config.yaml
positions: "learned"
parallel_block: false
grad_clip: 2.0
Each number is 200 + 30 x the weight over the matrix's rms, rounded and kept within 0 to 999. Layers, rows and columns count from 0.

# layer 9 MLP up, 512x128, rms 0.12, rows 352-357, columns 0-127
167,216,225,275,194,197,202,215,202,241,212,227,164,201,224,218,208,231,143,229,189,194,204,162,163,193,222,113,212,225,192,174,221,172,217,231,220,194,220,234,181,200,214,201,225,199,179,232,248,194,178,210,217,188,176,215,222,234,229,162,169,226,197,218,187,178,219,215,194,142,196,202,183,185,187,246,170,197,189,220,168,170,247,192,241,231,197,200,181,198,196,187,215,217,258,214,182,189,178,170,210,242,145,183,207,173,201,167,248,237,228,215,187,233,182,209,198,211,177,211,187,210,212,166,174,193,184,165
218,234,220,193,200,220,226,198,220,183,184,181,180,198,203,196,176,170,231,240,180,177,174,162,172,178,218,196,245,234,215,168,213,187,187,203,223,177,187,178,172,200,257,228,172,193,212,216,204,253,195,214,211,177,192,226,242,235,193,241,219,209,222,220,205,173,148,191,202,196,232,215,167,236,198,202,201,233,201,202,189,173,191,213,198,179,162,216,158,242,173,185,195,172,183,191,141,192,216,177,226,206,201,173,212,186,197,159,146,225,182,153,211,244,197,219,222,213,224,219,226,213,224,213,142,202,208,165
225,192,128,193,197,169,226,205,279,164,190,187,210,239,159,232,159,128,219,192,243,222,184,231,225,206,205,181,183,245,207,168,203,193,207,120,198,186,175,223,196,172,184,198,246,199,234,192,230,157,236,189,223,232,161,266,186,201,187,225,196,207,204,200,202,190,246,186,195,124,189,203,161,244,196,182,219,190,186,178,178,232,222,267,247,176,188,191,185,204,197,254,240,237,177,216,109,228,205,164,263,218,241,165,190,192,241,229,152,154,197,173,230,241,205,220,242,197,229,166,214,157,150,166,225,152,207,183
201,199,183,197,194,187,214,234,200,210,217,189,192,220,180,220,184,176,240,163,165,205,202,149,226,198,192,201,219,222,185,157,233,279,170,192,203,191,189,239,218,216,218,138,224,195,171,179,208,252,207,211,184,215,185,203,247,198,207,184,240,149,185,153,211,202,227,199,210,194,230,177,163,260,150,246,107,250,251,198,158,206,230,213,202,248,205,228,171,226,186,241,137,182,208,186,211,156,176,216,202,195,225,169,228,178,202,221,253,204,238,186,205,262,216,208,196,175,252,222,212,160,233,182,120,205,224,214
222,222,190,192,215,184,187,249,207,230,246,144,221,230,171,206,222,207,181,249,216,169,197,226,182,191,231,167,181,162,175,205,216,182,169,210,194,231,180,192,228,231,202,207,191,222,169,197,205,183,240,198,240,251,199,206,196,172,144,245,217,193,195,161,188,183,177,179,215,148,215,201,192,208,192,221,207,182,203,193,182,216,212,235,189,200,180,205,217,233,194,182,192,197,182,211,192,153,196,244,174,194,180,156,224,170,175,208,217,223,184,192,193,187,158,195,229,212,240,238,214,171,186,178,199,200,212,201
209,228,227,161,179,211,193,205,212,294,183,200,196,220,145,225,222,197,207,197,198,196,223,206,209,209,140,211,191,250,123,165,247,278,206,184,210,169,195,187,200,229,188,189,182,206,202,198,181,227,205,201,199,161,197,207,260,199,203,201,177,173,213,198,216,191,160,160,202,180,258,209,160,201,200,190,181,200,219,153,228,196,211,185,152,186,168,215,185,188,166,233,220,203,210,171,196,171,227,195,194,175,165,210,235,207,230,207,208,220,201,194,205,224,184,171,210,222,206,153,223,225,196,249,184,224,184,154
# layer 9 MLP down (transposed), 512x128, rms 0.107, rows 352-356, columns 0-127
242,187,179,215,234,204,245,150,228,209,182,180,187,172,222,211,181,207,229,158,189,204,173,189,235,272,198,163,163,186,228,212,206,225,174,213,169,179,182,196,172,220,176,182,149,145,155,239,216,191,153,235,189,200,211,183,228,199,166,189,235,205,231,236,196,241,222,225,152,212,249,219,202,216,195,173,175,160,218,143,251,158,211,211,210,187,168,243,233,210,205,176,202,208,202,240,151,206,221,196,204,235,218,204,147,228,182,238,184,203,247,201,200,164,190,225,207,230,186,181,156,169,197,200,207,181,200,197
198,232,183,213,228,208,227,218,197,166,192,197,204,174,228,168,236,207,225,204,150,148,237,217,164,166,173,225,191,192,252,213,184,188,207,169,199,134,179,204,207,213,189,168,230,237,216,220,201,175,189,204,199,232,172,197,206,205,191,215,206,224,212,201,230,210,180,186,147,246,209,257,226,172,171,236,209,205,162,221,230,173,203,196,180,211,200,169,248,254,191,165,211,185,172,222,155,226,156,202,242,232,206,159,195,194,207,215,138,222,181,181,207,245,202,200,136,149,211,223,228,170,223,156,198,178,249,223
184,207,243,176,181,223,184,208,230,174,221,231,221,163,207,217,220,209,245,176,220,165,204,219,187,194,195,207,243,219,219,263,177,219,193,211,169,217,195,201,207,173,187,217,187,211,161,231,201,191,184,148,184,218,205,185,218,190,208,200,189,188,212,199,364,194,189,182,114,201,218,225,184,212,222,215,201,204,135,206,154,193,208,190,191,203,178,183,201,214,187,219,201,234,208,212,207,216,230,195,162,196,207,233,156,168,185,184,186,179,227,211,196,186,216,160,200,188,238,182,198,178,219,195,179,178,160,164
228,236,182,216,246,224,207,168,186,192,225,131,211,253,179,162,208,218,174,158,184,200,183,197,237,193,230,161,161,180,236,195,214,167,205,219,203,202,253,160,162,238,178,214,188,198,210,155,175,207,177,207,257,211,152,186,232,186,117,196,205,207,261,223,119,204,205,233,256,212,170,191,214,170,211,204,263,204,214,223,159,199,144,165,207,213,199,181,172,186,208,215,242,179,205,144,194,196,189,214,203,216,191,219,239,217,245,195,177,229,199,145,198,216,223,211,199,257,174,200,187,240,202,250,217,204,176,210
186,239,241,187,196,181,199,210,181,202,220,176,193,207,269,218,224,207,177,139,208,201,217,153,191,224,242,232,179,194,216,260,189,162,207,202,220,169,185,177,186,234,161,189,245,162,208,195,222,229,250,225,200,155,166,232,191,192,157,243,218,149,187,211,277,202,183,211,233,172,207,144,224,165,201,229,212,185,197,203,191,188,220,165,204,182,206,132,190,164,226,185,197,214,184,199,187,157,197,188,216,224,202,192,203,245,195,211,201,219,220,171,207,170,230,257,166,168,183,163,133,234,231,239,168,192,216,163